From a checkpoint of a small transformer trained on Wikipedia: learned positions, tied embeddings.
Each number is 128 + 24 x the weight over the matrix's rms, rounded and kept within 0 to 255. Layers, rows and columns count from 0.

# layer 3 attention query, 96x96, rms 0.0526, rows 0-63, columns 32-63
[[153 164 113 122 119 158 137 120 101 154 161 135 140 114 135 155 116 146 130 153 123 127 120 137 114 160 138 124 153 120 105 108]
 [110  91 120 112 124 132 122 140 144 143 154 121 130  97 119 150 120 100 159 113 141 113 139 166 145  83 127 117 136 124 132 122]
 [133  99 115 118 121 131 120 136 132 156 133 129 129 141  90 107 113 122 137  99 130 120 103 168 106 129 112 122 124 131 141 125]
 [106 146 136  94  87 143 167 135 106 164 130 147 121 163 121 165 113 144 120 131 146 117 169 130 155 166 126 114 116  83 130 120]
 [ 87 136 101 141 110  93 162 101 106 134 125 102 148 116 141 167 122 157 156 156 133 146 108  79 113 106 150 120 101 154 119 141]
 [133 108 115 144 111 137 111 100  94 118 138 136 101 117 130 129  92  88 141 118 131  94  95 138 156 151 168 140  98 103 138 158]
 [114 105 140 136 166 115 126 129 121 148 143 110 136 126 101  76 157 152 112  96 176 156 189 131 116 116 116 133 150 126 121 117]
 [111 112 138 136  93 122 118 113 148  95 121 158 108 160 159 153 126 134 172 141 122 154 138  99 141 122 127 125 150 137 127 135]
 [121 111  77 133  84 133 139 134  84 164  89 149 111 153 100 138  84 157 129 140  99 144 109 141 140 125 111 132 123 121 132 125]
 [140 165 149 115 121 125 135 143 141 150 149 131 148 117 133  91 123 162 114 107 153 113 115 116 125 113 150 142 135 143 117 123]
 [141 150 142 105 150 110 113 130 124 150 187 101 179 113 125 100 134 143 117  95 149 109 121 120 150 144 138 165 168 148 106 119]
 [102 116 134 125 130  83 115 102 169  98 153 120 154 142 146  73 146 145 144 102 120 154 143  87 140  90 129 108 158 133 124 146]
 [102 131 104 107 121 106 138  99 105 152 136 115 142 128  82 141 109 128 119 147 131  96 137 130 115 119 115 107 125 138 112 132]
 [108 136 113 135 143 141 118 142 122 154 133 125 129 138 108 137 131 147 131 111 115 119 123 153  88 126 129 117 140 137 154  95]
 [131 130 159 102 114 123 115  80 122 120 144 134 143 159 104 122 122 134 131  87 139 183 169 104 113  90  99 153 185 115 109 116]
 [164 155 164 106 136 127 119 133 165  94 120 135 117 115 160 101 140 112 103 139 124 145 117 119 116 116 115 145 162 161 136 112]
 [140 150 106 123 131 126 145 138 106 124 137 137 144 130 112 151 107  85 168 137 122 131 199 134 133 113 136 121 147 116 140 132]
 [161 154 123 130 138 113 121 113 124 113 122 108 128  93 156  95 126 116 127 134 105 134  91 121 111 129 138 125 137 141 101 153]
 [166 181  97 115 157 136 134 144 102 135 124 128 112 158 136  63 150 109 118 108 121 158 132 125 104 130 162 113 134 132 134 137]
 [101 143  99 115 147 134 191 134 114 189 142 131 146 144  66 151 105 119 138 138 144  66 150 201  76 116 114  70 107 120 131 126]
 [142 138 140 118 119 109 103 182 144 119 129 157 132 124 171 112 149 108 183 141 152 103 117 120 136 117 108 128 142 146 129 117]
 [ 99  86 100 138 101 162 160 139 151 149 151 139 112 135 124 137  89 151  95 108  99  82 124 169 143 142 129 131  84  99 139 111]
 [111 115 142 119 112 117 107 157 126 169 144 113 131 161 143 101 156 120 167  69 112 129 127 134 104 114 129 131 125 133 145 113]
 [137 150 114 117 158 123  72 138  98 143 120 139 158 128 136 111 177 106 163 108 142 135 150 104 151  94 130 124 162 131 126 124]
 [119 127 124 133 156  77 150 144 146  91 184 136 119 119 101  82 153  76 138  89 101  82 123 140 106  95  79 122 147 165 139 112]
 [141 125 132 135 100 115 120 125 108 132 146 132 120 119 120 119 120 136 145 107 125 130 122 118 126 144 120 171 139 117 122 115]
 [133 131 174 147 144  92 157 144 139 100 145 133 115 111 139 113 112 131 128  91 153 117 143 141 130 133 132 145 145 104 111 154]
 [122 144  97 123 110 132 171 140  99 123 157 137 138 180 100 155 122 138 131 135 137 125 167 135 115 137 104 120 125 142 110 126]
 [133 123 148 116 134 155 100 119 126 121 125 130 110 123 120 121 137 134 110 119 151 103 126 127 139 151 155 153 115 104 113 106]
 [100  98 113 121 122 131 144 106 102 154 125 127 153 113 136 148 131 115 145 153  88 103 138 147 115 118 129 114 117 133 152 112]
 [110 126 134 122 131 140 122 131 122 149 134 119 110 129 101 150 126 108 102 144 154  83 153 185 118 163 153 137 113 114 128 131]
 [151 109  94 141 161 152 110 129 123 121  93 132 115 157  95 100  99 120 127 122 115 144 111 128 134 148 112 141 110 127 137 144]
 [161 153 110 129 112  74 124 119 128 118 109 152 159  99 128 133 121  84 160 130 188  83 175 165  79  90  86  83 110  81 129  84]
 [129 103 127 135 136 108 147 128 149 131 118 117 108 136 111  99 109 122 154 158 122 158 149 110 119 138 129 125 162 102 121 121]
 [144 155 147 159 152 151 135  74 143  88 149 146  78 104 192 146  81 115 144 117  94  87 156 106  90 129 109 168  82 185 116 107]
 [121 130 109 101  90 108 162 191 130  82 112 123 107 148 111 140 108 175  94 123 143 110  97 185 171 118  88 170 175 127 124  95]
 [105 112 129  95 121 110 181 144 169 122 116 133 164 109 159 162 145 164 166 159 157  98 101 122  83 129  90 184 155 141 129  82]
 [101  66  95 105 116 122 121 119 142 183 132 102 164 131  84 100 141 122 123 151  98 177 146  88 137 130 109 187 106 147 139 172]
 [ 71  94 151 159 124 113 120 156 125 140 122 150 125 173 122 113 136 114 154 140 145 137 132 114 179 119 108  74 117 130 121 178]
 [139 124 141 105 107 128  92 107 143  61 124  83 127 149 116 144 133 134  99 117 105 187  77 115 182 139 154  95 171 120 121 124]
 [ 77 109  78 129 142 111 150  97 105 159 178 111 128 141 144  83 165 167 123 141  96 127 161 111 128 105 120 116 143 116 154  87]
 [139 143 153 116  73 144 155 146 140 125 144 118  54 127 124 135 124  84  97  80 140 158 154 119 119 127 142  86 191  90 143 157]
 [142 144 158 117 107 136 102 156  90 199 226  93 167 173 152 101 186  91  98 146 109 119 133 169 146 171 167 155 181  72 174 123]
 [125 166 155 119 169 146  90 180  98 112 162 126 144 144 106 172 145 100 144 118 147 124 157  90 118 100 143 217 122 135 148 142]
 [102  98 157 189 106 120 146 124 136 135 133 144  99 110 106 127 107 109 162  87 124 125 146 148 104  80  67 157 145 141 156  89]
 [131 111 125 125  92 149 157 115 124  54 111 129 139 141 155 121 118 126 102 121  85 151 135 110 143 152 107 151 171 167 156 122]
 [146 177 108 138 142 168 143 106  98  98 102 145 121 140  87 148 148 135 103 142 167 141 145 157 107 169  77  55 141 123  84 187]
 [119 136 133 151  75 132 151 156 110 140 160 121  93 161 112 121 186  88 123 109 152 109  80 123 128 127 146 123 107 126 128 175]
 [161 180  91 118  91 135 156 144 107  82  92 112 129 102 141 163 122  93 168 156 114 152 109 113 115 190 120 112 106 138 119 126]
 [101 103 103 101 109 154 190 191 122 123  57 142 158 121 180  60 128 111 143 154 133  96 114 124  70 103 170  93 141 164  89 110]
 [ 96 192 123 138  96 139 126 142 133 176 107 142 132 112 142 174 136 163 181 164 108 107 116 116 106 132  88 128 108 174 110 149]
 [101 118 132 144 142 120 144 117 103 113 110 108 172 180 128  98 179 123 138 138 146 137 129 128 122 110 109 103 151  96 100 129]
 [156 135 137 160 139 130 118 138 122 127 147 140 156 111 117 109 118  92 123 128 126 113 136 127 152 115 162  88 110 144 125 153]
 [167 156 126 118  66 140 143 170 154  62 152 173 140 104 138  91 120  97 189 107 120 131 180 129 137  90 102 117 122 102 127 150]
 [127 139 120 143 126  95 115 144 119 127 114 154 127 157 130 131 141 153 131 126 102  76 105 159  82 140 147 123 151 126 108 116]
 [112 104 134 166 180 149 104 164 155  90 150 109 169 162  85 127 184 123 155 142 150 179 147 114 164 155 113 108 122 122 168 144]
 [112 131 151  90 121 115 126 138 167 153  95 175 146 113 124 123 123 135 170 110 125 156 191 136 149  73 149 116 125 136 162 136]
 [ 41 117  86 154  84 200 119 137 167 106 111 101 112 130 167 140 143 167 141 134  99 119  58  96 148 157 129 108 136 187 141  74]
 [142 123 109 130 169 152 203 183  81 165  91 109 125 127 106 114 122 138 119 116 104 123 163 161 147 145 128 163  92 144 143 132]
 [148 133 135 128 114 157  91 133 137 125 106 170 153 126 118  89 141 152 131  99 143 110 131 126 156  94  97  92  83 130 120 109]
 [ 87 138 123  82  87 132 137 126  81 112 127 135 158 143  78 100 112 164  92 116 163 102 123 194 114 127 120 149 116 111 146 110]
 [103 108 164 161 138 118 133 143 121  79 114  64 127 103 208 148 111  86 160 125  84 181 137 109 161 103 134 134  54 173 166 141]
 [ 64 132 118 146 154 140 171  88 103  89 111 147 179 117 140  89 171 133 120 125  74 139 115 146 134  83 111 175  90 143 164  92]
 [ 99 145 127  72 166 106 125  48 125 155 116  88 112 128  87 120 142 165  97 137 132 159 137 153  67 103 117 137 145 142 145  73]]
# layer 3 attention key, 96x96, rms 0.0518, rows 0-63, columns 32-63
[[138 123 129 109 171 134 138 149 128 131 156 125 167  97  90 160  99 142 136 127 131 110 115 159 124 135 117 163 149 117 129  77]
 [131  87 145 114 132 138 146 137 158 144 127 129  91 141 166 142 120 126 109  80 114 114 123 183 118  75 116 147 134 134 138 125]
 [119 116 111 134 127 125 137 122 131 156 132 147 107 126  93 148  98 149 149 108 106 113 145 148 120 117  90 154  99 143 137 107]
 [138 169 147 119 109 132 147 113  99 166 163 122 143 137 103 133 124 111 118 149 157 131 174  99 163 174 107 109 144 128 115 153]
 [134 152 140 142 126 132 161 127 127 127 134 101 170 134 141 137 153 130 134 151 178 108  73 127 130 131 142 133 121 146 138 100]
 [141 115 156 126 132 139 127 113 140 120 156 139 119 117 155 150 125 124 138 152 138 123 128 105 130 116 125 143 119 133 143 117]
 [108  98 128 133 118 155 106 115 102 161 124 115 105 135 131  94 127 147  86  98 105 144 151 103 120 126 128 115 167 132 162 169]
 [116 113 111 119 115 115 149  99 128 141 119 123  95 156 145 140 129 130 143 155 105 133 129 120 104 131 131 156 143 151 142 137]
 [120 136 115 130  94 111 154 119 129 123 124 131  88 133 120 139 126 130 131 149 110 106 125 129 141  97 114 134 136 145 140 119]
 [129 132 119 144 135 139 144 174 142 132 116 128 113 133 119 120  85 150 115 110 154 136 122  95 108 131 129 137 120 136 113  96]
 [113 169 100 123 136 125 102 134  97 132 133 111 146 118 110 135  99 136 118 107 100 127 143 144  98  87 130 146 131  92 119 102]
 [135 129 126 124 121 121 136 134 133 117  88 120 122 123 163 106 110 131 137 136  91 160 138 127 115 117 174  87 166 109 146 144]
 [126 139 118 144 117 143 148 114 129 148 146 130 141 127 117 140 140 130 126 152 145 100 118 130 142  88 120 107 133 136 133 112]
 [113 129 127 135 142 121 152 151 113 126 139 132 146 121 138 118 123 152 120 114 141 126 136 137 123 123 139 130 111 115 156 109]
 [121 158  97 149 123 142 134  97 139 177 120 141 127 131 128 138 101 115 139 124 121 153 128 125 108 117  99 120 157 115  91 131]
 [145 125 124 114 123 138 136 146 140 112 100 134 111 126 156 111 121 133 127 116 102 136 127  79 113 137 132 132 107 168 109 133]
 [153 155 124 111 109 139 146 127 127 142 120 136 139 145 113 141 130  95 150 118 131  97 162 143 136 113 131 105 122 141 133 131]
 [152 136 129 127 127 143 144 106 156 100 116 131 146 132 152 139 131 123 144 147 122  94  64 150 128 162 128 122 141 142 119 133]
 [151 143 127  95 145 118 130 147 130 117 132  89 155 114 118 108 131  91 122 121 122 106 128 136 120 137 135 115 162 129 142 126]
 [133 101 121 128 150 135 139 137 143 165 162 162 168 129  55 136 137 178 123 123 166 119 161 163 143 107 125  94 128 107 144  92]
 [142 117 137 119 114 128  98 168 124 121 101 169 144 164 136 116 131 175 160 137 114  80 159 143 151 157 115 133 120 125 125  99]
 [120 133 118 142 116 126 127 111 140  94 129 125 122 141 165 118 120 130  88 105 141 113 119 152 173 138 119 137 129 132 121 124]
 [114 148 111 114 142 128 106 116 110 130 130 105 147 138 142 127 138 125  74 102 116 116 150 168  95 108 111 134 135  64 163 117]
 [148 174 109 126  90 121  78 127  64 125 105 161 169 131 158  93 152 157 134 110 119 136 162 132 154  74 164  80 142  90 128 169]
 [110  71 109 106 141 100 176 138 138  85 108 176 119 157 158 102 148 145 102  96  62  95 163 174 131  91 133 139 141 132 172  83]
 [126 119 124 103 112 127 140 133 132 133 142 116 107 117 143 168 105 100 133 134 133 114 107 138 124 144  76 149 119 112 125 114]
 [ 95 112 109 155 128 113 115 111 124 133 104 161 100 141  82 117 123 115 129 117 106 132 142 150 122 153 139 143 162 117 116 133]
 [113 101  80 118  98  87 126 123 106 139 118 128 118 147 131 128 125 142 148 105 139 144 133 130 124 113 155 117 149 142 108 138]
 [145 140 163 119 130 128  99 130 134 114 144 131 139 116 137 120 113 126 109 106 154 111 129 129 135 142 120 124 129  94  96 133]
 [116 128 109 124 145 126 124 131 102 152 139 112 160 137 107 147 164 144 117 147 111 155 152 133 131 104 129 158 118 141 165 130]
 [116  94 147 118 128 134 114 110 132 122 162  99 116 100 109 144  99 100 107 133 123  95 172 122 148 148 117  86 126  96 125 132]
 [116 143 134 120 123 131 150 102 129 120 144 121 110 114  80 113 139 126 130 121 126 119 149 114 124 141 134 159 105 157 157 122]
 [170 181 110 154 135  80 116 150 100 167  52 196 172 130 111 110  94 140 161 152 177  73 205 168  53  82 107  96  81 103  97  92]
 [164 103 130 141 131 113 129 143 117 155 139 144 146 148 113 136 134 103 155 141  81 133 142 121 108 154 158 117 154  71 130 166]
 [170 156 139 157 161  82  92  58 208  64 130 162 125  83 177 172 125 122 200 116  96 125 103 116 142 141 111 182 127 173 135 122]
 [ 92 109 150 118 133 119 134 135 135  94  64 129 153 112  12  94 124 122  93 111 159 113  92 146 152 103  68 135 112 121  87 134]
 [140 100 144  96 144 128 227  88 175  88 121 122 141  89 113 115 113 143 158 142 137 119  79 133 114 131  99 127 185 129 129  58]
 [106  80 116  79 127 138 166  97 111 194 104 131 140 112  92 133 130 127  91 130 120 133 144 110 118 149 102 155  95  87 122 121]
 [123 112 116 151  81  88 134 143 154 156 186 109  60 162 148 153  92  62 152  92 108 163 141  80 168 117 140  60  83 153 138 148]
 [142 138 136 131 152 127  70 157 106  73 120  94 139 164 147  87 125 130 101 117 107 171  99 117 182 137 138 114 103 162  66 133]
 [ 57 131  89  87 176  93 135  96  87 165 152  84 164 102 109 136 136  88 159 150  82 131 177  95 127  88 165 111 138 122 165 109]
 [151 170 193 125  43 121 132 186  81 138 101 161   0 144  89 130  98 113  99  80 111 124 155  96 121 146 139 152 166 108 122 195]
 [137 153 136 140 150 157 120 155  39 183 225  64 146 234 117 112 199 107 147 175  79  97 154 136 127 149 162 151 160  67 204 117]
 [120 121 112 101 116 161 103 154 114 144 143 107 138  86 163 154 103 124 115 105 170 154 142 110 149 104 120 170  93  91 169 155]
 [120 114 136 151 147 142 205 162 183 182 102 179  81  87 109 114 151  94 160 124 105 144 112 142 118  97  90 171 123 146 175 165]
 [125  98 178 100 154 140 116 151 173  39 121 118  92 109 130 122  96 128  90 105 115 119  85 132  98 146 127 164 153 147 116 142]
 [146 203 110 114  79 166 134  78  88 110  82 143 109 138 121 119 149 133 102 126 152 134 100 103  95 153 127 123 178  97  88 162]
 [162 106 160 160  70 131 137 195 120 144 132 119 126 154 133 145 121  91 139 123 167 107 114 161 153 137 118 101 131 109 123 143]
 [133 153 115 143 158 152 148 173 154 107 131 134 138 152 178 154 117 125 151 123 131 136 140 131 129 110 117 152 108 177 106 136]
 [106 108 127 121  78 121 129 220 151 102 122 123 151 165 105  67 146 149 157 125 117  81 120 134 110  98 136 125  87 168 120  42]
 [108 188 143 155  89 146 121 103 143 141 164 161 103 136 142 184 169 124 162 165  91  53 144 127 168 110  98 163 125 153 140 127]
 [111 117  83 121 146 123 130 135 119 135 140 103 157 160 136 170 154 143 132 130 164 106 130 162 104 162 117 140 126 128 158 105]
 [114  99 122 107 118 109  82 143 114 140 150  97  96 104 146 103  96  93 104 116 159  93  99 113 107 113 165  78 137 132 116 135]
 [160 152 145 116 132 129 149 193 138  72  83 175 127 145 168  95 110 146 181  73 172 128 203 133 136 107 118  76 110 122 131 140]
 [118 144 104 101 166  88 113 172 130 104 159 129 170 168 126 136 122 125 152 142  71  86 144 123  58 111 129 168 153 121 167 139]
 [133 106  82 138 157 132 179 154 154 117 142  66 137 162  98 152 162 100 173 103  94 130 127 148 129 120 108  83  92 106 152 117]
 [108 118 147  82 143 109 130 118 181 168 131 167 134 110 119  96 155 144 152 120 132 131 187 130 162 117 172 134 130 140 162 102]
 [ 51 144  88 166 106 205 132 148 169 142  98  79 128 103 183 164 121 151 110 140 112 132  16 109 148 158 140 132 124 187 120 134]
 [ 63  89 135 112  95 148 124 153 129 154 112 122 135 119  99 129 190 100 112  88  78 146  95 177 114 121 115 175  98 144 135 151]
 [146 132 129 127 143 139  98  98 162  84 138 157 171 148  92 123 162 132 157 141 164 131 156 143 170 106 103  98 103 100 136 137]
 [115 147 122 129 139 127 117 105 117  79 125 134 122 128  82  97 125 124  73 109  85 148 180 203 171 115  95 178 132 121 125 131]
 [ 68 109 116 185  83 115 127 146 111  85 167  88 129 131 203 118 149 125 147 133  47 161  92 128 130 110 137 143  54 151 172 126]
 [ 68  98  94 174 155 143 113  84 117 111 105 110 141  43  91 105 138 149  90 112  81 166 106 203 139  72 135 174 102 113 171  94]
 [ 50  88  90 138  95 115 111  79 100 133 106 159 173  95  94 132 110 166 114 146  86  87  89 167 163 142 127 143 157 157 106 128]]
# layer 3 attention value, 96x96, rms 0.0522, rows 0-35, columns 32-63
[[143 138  97 140 111 108 141 144 147 172 137 103 154 126  94 137 146 111 127 131  88 149 119 126 124 133 117 151 123 102 127 120]
 [124 114 121  90 127 142 112 146 161 124 127  97 139 122 112  99 125 134 135 139 116 122  96 110 136 127 148 149 135 184 151 139]
 [157 152 117 134 141 112 113 104 129 131 170 120 102 115 132 105 131 155 132 121 121 157 123 100 156 101 140 130  92 123 142 170]
 [ 96  84 151 121 127 146 108 165 126 150 130 163 156 133 122 119 154 112  93 132  96 151 102 120 153 145  92 156 135  83 119 117]
 [163 130 108 153 126 122 144 128 108 145 115 103 141 135 149 127 145 145 129 138 136 149 140  92 117 158 125 123 139 147 119 121]
 [136 166 125 125 115 158 110 115 106 113 105  95 155 116 148 125 130 132 129 174 133 166  97 107 164 140 133 127 106 121 107 106]
 [100 136 124 125  73 164 112 139 128 113 144 125  73 148 132 132 130 143  92 156 130 101 123 151 156 142 117 162 151 109 131 135]
 [130 125 108 136 136 153 109 124 153 105 136 142 143 138 140 128 148 112 107 122 121 126 100 171  91 116 148 104 147 129 155 171]
 [120 109 158 110 137 127 124 120 139 142 163 100 137 135 160 106 161 150 128 158 136 151 138 136 142 123 164 128 149 104 117 123]
 [143 134 129 139 160  99 130 114 141 148 154 118 116 135 154 104 103 127  81 127 100 115 158 142 126 103  91 145 136 145 115 104]
 [111 111 125 108 118 145 130 123 145 115 145 135 108 134 105 111 138  70  87 132 154 114 136 150 142 125 138 153 128 124 158 137]
 [106 100 140 139 159 114 137 119 127 127 147 105 134 137 147 135 125 140 150 118 147 115 114 130 115 117 151 107  85 136 142 112]
 [153 108 147 131 144 151 124 103  99  94 135  70 141 145 116 124 144 117 134 154 121 139 133 141 124 101 128  95 107 112 114 150]
 [ 89 149 166 142 115 131 127 132 127 123 127 125 146 109 111 121 114 139 150 116  87 125  94 158  89 122  96 128 108 119 122 142]
 [108 136 157 102 152 134 104 131 148 125  89 123 117 113 142 133 133 109 161 137 107 157 103 140 122 119 159 112 135 151 148 154]
 [132 121 147 134  99 139 142 125 148 140 145 107 148 123 143 137 135 122 148 131 123 149 101 114 127 126 135 155 122 125 117 130]
 [131 145 165 124  98 132 145 128 131 153 152 102 146 138 120 140 106 136 127 133 108 153 116 116 126  87 111 121 132 121 114 130]
 [129 125 131 158 114 130  70 111 123 108 109 137 128 104 126 131  81 149 160 173  70 161 125 109 167 131 157 113  90 124 140 158]
 [135 151 120 135 134 133 169 143 156 111 125 116 115 132  97 145 125 165 138 120 144 121 138 175 133 110 142 133 135 141 153 118]
 [141 114 122 134 159 122 110 115 118 130  83 138 140 116 114 141 154 185  81  99 145 141  93 134 124 127 151 117 100 111 119 146]
 [110  82 134 139 102  99 103 101 188 148 143 108 120 123 149 154 114 118 125 123  94 110 118 125 154 124 123 128 108 146 131 114]
 [102 129 140 162 159 154 133 148 104 123 143 126 178 153 115 161 114 128  86 132  98 163 140 137 147 140 145 100 147 151 115 146]
 [147 131 113 137 140 152 122 103 119 155 153 158  82 127  95  99 142 166 111 132 160 125 155  97 122  94 140 132 142 145 127 174]
 [134 143 119 132 120 155 113 114 129 109 139 157  93 140 152 106  94 160 132 103 119 158 127 126 158 117 137 160 134 139 121 128]
 [114 162 101 182 121 156 123 115 137 118 164 147  98 112 115  95 123 104 146 128 153  95 113 147 135 116 133 110 151 142 125 119]
 [116 110 131 123 169 125 155  84 132 121 161 135 124 123 125 156 130 117 101 112 151 120 119 152 145 148 160 124 116 116 140 122]
 [145 126 131 138 126 116 135 152 127  75 116 106 152 126 128 120 115 131 121 134 119 171 129 122 149 132 100 145 115 127 143 156]
 [109 144 115  98 120 141 124 101 117 126 155 153 147 119 117 133 165 147 135 130  95 100 136 136 150 147 137  90 153 145 111 153]
 [165 102 139 105 119 164  90 123 147 140 137 125 150 132 118 134 117 142  96 116 122 114 130  98 124 157 136 127 126 115 153 140]
 [105 172 168 165 173 152 107 148 130 170 131 126  84 125  97 134 113 124 150 129 148 153  78 117 121 204 141 127 115 148 128 141]
 [117 120 153 133  96 119 125 136 157  86 127 142 108 145 140  83 120 161 144 141  97 133 124 140 101 123 152 128 141 145 129 134]
 [132 127  89 115 148 156 117 122 104 149 107 125 123 132 141  98 115 129 124 110 164 109 109 125 167 158 123 131 120 120 149 152]
 [108 149 139 114 146  98  81 154  86 203 190  80  90 149 163 123 180 104 139 125 104  86 123  63 133 148 154 204 123 105 119 114]
 [122 152 112 100 149 225 126 130 185 154 138 117 147 153  88 158 155  80 151 135 127 151  97 169 166 178 158  93 130 131 114  99]
 [151 154 139 129 115 112  91  90 175 122 102 149 146 132 149 127 126 124 137 141 157 158 129 124 124  88  94 108 164  88 111 173]
 [ 89 108  75  98 149  90 151 111 125 157 129 142 109 157  71 144 154 155 102  96 133 145 142 124 123  94 129 189  92  98 127 136]]
# layer 3 attention output (transposed), 96x96, rms 0.0643, rows 0-35, columns 32-63
[[120 139 169 105 138 140 112 108 108  97 119 156 109 140 142 120 115 150 125 120 172  85 143 147 120 117 129 111 121 152 135 108]
 [147 152 134 126 147 140 122 124  91 127 114 143 108 133 140 134 146 134 112 116 149 128 144 130 144 144 124 141 125 107  92 127]
 [116 125 155 121 120 140 125 147 127 137 108 117 138 131 130 140 135 132 115 138 157 123 118 129  95 145 116 132 145 118 116 128]
 [127 148 109 116 119 110 133  90 145 111 147 103 129 124 130 147 106 129 170 109 153 104 146 141 135 102 126  99 106 158 122 124]
 [104 121 122 102 142 143 117 123 131 103 143 154 112 130 108 153 118 123 148 133 121 109 158 170 131 121 136 132 116 102 127 131]
 [134  93 146 111 153 109 129 134 153 126 145 158 106 143  76 121 126 131 125  80 134  88 165 153 113 121 125 127 140 103 166 129]
 [139 121 122 116 163  96 129 131 131 122 123 146 160 116 129 125 142 117 145 111 118 139 138 114 131 115 145 105 111 132 143 123]
 [150 148 134 144 119 111 148 135 101 143 112 130 125 126 113 109 113 110 145 148 122 165 140  85 175 141 129 138 115 146 102  88]
 [135 156 133 138 131 139 151 130 133 108 112 137 127 138 103 122  98 132 123 123 131 106 117 132  95 134  76 117 126 150 125 136]
 [144 128 128 132 133 131 142 132 121  98  91 145 117 132 102 114 145 137 141 110 134 149 121 120 144 164 129 119 125 138 116 117]
 [165 142 122 148 159 111 126 133 124 116 110 142 127 119 167 138 126 160 142 113 112 143 107 114 130 151 121 132 141 131 108 133]
 [139 148 134 146 121 157 108 132 124 118 127 139 114 115 138 141 108 126 114 132  97 130 155 107 136 123 126 138 155 122 103 143]
 [ 99 126 118 119 122 100 141 127 153 107 114 129 126 145 108 129 107 128 168 124 134 126 169 111 116 126 109 107 132 113 146 108]
 [155 115  98 122 132 145 128 139 108 148 124 140 110 137 120 120 137 106 109 144 136 119 146 105 151 129 141 133 120 139 153 126]
 [132 123 109 105 137 143 151 145 116 139 139 131 154 142 105 117 130 143  84 116 146 103 126 115 136 150  82 150 145 121 122 114]
 [115 129 125 117 153 116 120 111 129 115 124 133 124 144 113 121 115 135 142 116 139 108 156 146 134 123 123  88 125 114 127 139]
 [128 159 102 117 136 120 122 108 123 106 105 139 138 133 106 129 142 142 130 124 157  89 126 147 118 165 139 101 127 130 133 144]
 [113 134 108 121 171 105 162 112 131 132 154 105 140 125 122 144 152 113 128 108 156 123 135 138 129 137 119 105 147 115 145 119]
 [111  93 121 125 134 131 100 130  91 137 127 116 115 132 169 109 128 103 105 144 108 115 107 113 144 140 119 121 106 123 103 120]
 [109 103 117 119 144 121 136 160 125 117 151 126 108 129 111 109 116  76 151 142  92 131 160 109 132 117 135 155 149 141 166 100]
 [140 173 126 122 178 152 154 146  89  97 137 144 115 157 102 102 143 139 129 135 136 127 140 144 134 147 116 135 147 126 151 130]
 [152 156 121 119 112 127 118  94 163 112 133 159  89 114 145 100 112 125 147 126 149 114 123 115 127 116 109 143 140 122 148 130]
 [121 114 129 122 145 112 120 139 126 117  99 115 135 120 161 157 122 106 122 145 108 150  98 141 127 148 139 146 113 112 122 109]
 [109 124 120 104 141  95 147 132 136 134 124 108 178 115 115 139 148 116 144 129 153  99 110 131 123 140 132 119 121 136 140 126]
 [165 101 157  88 116 116 131 140 135 166 101 111 144 136 124 143 132 109  95 165 129 146 137 103 138 124 128 157 107 127 128 147]
 [158 139 126 143  90 114 117 162 139 130 136 101 128 126 130  91 143 141 141 124 105 158 134 103 134 117 103 137 139 145 118 138]
 [112 112 124 108 136 128 122 107 137 156 155 122 122 138 109 148 113 117 147  99 143  80 116 133 126 141 147 104 117 122 138 114]
 [144 137 151 157 131 134 118 146 136 144 129 120 124 113 137 132 112 124 116 136 149 135 122 134 107 109 129 162  96 120 140 136]
 [ 94 146 100 133 104 109 152 112 107 129 120 110  92 120 142 145 142 123 146 156 140 111 144 145 107 108 119 133 114 124 103 134]
 [129 126  96  84 103 123 127 149 134 124 177 142 197 111 172 157 115 155 128 114 122 105 140 142 130  95 118 126 139 131 121 128]
 [145 135 102  97 154 151 126 144  99 168 132 109 131 104 108 164 127 101  85 116 147 113 133 119 151 155 117 140 108 105 119 125]
 [111 110 164 132 112 119 126 112 141 129 125 118 131 131 159 150 129 157 128 131 108 132 129 129  85 108 121 120 120 115  92  95]
 [136  86  81 109 103 108 128 143 166  39  55 146  49  98 107 111  94 147 130 117 158 162 117 188 187 105  83  89  79 158  98 152]
 [144 115 126 200  81  64 159 104 129 111 112 161  53  89 139 102 134  71 164 155  96 101 176 111  84 101 189 186 124 145 180 161]
 [118 121  50 154 192 117 179 151  88 137 136 111 109 120 141 157 179  75 164 140  98 130 132 133 144 147 159 138  90 134 135 112]
 [163 168 123 195 132 200  68 164 141 131 134 138 126  96 170 174  91 140 162 158 107  84 138  93 123 174 123  89  85 168 130 157]]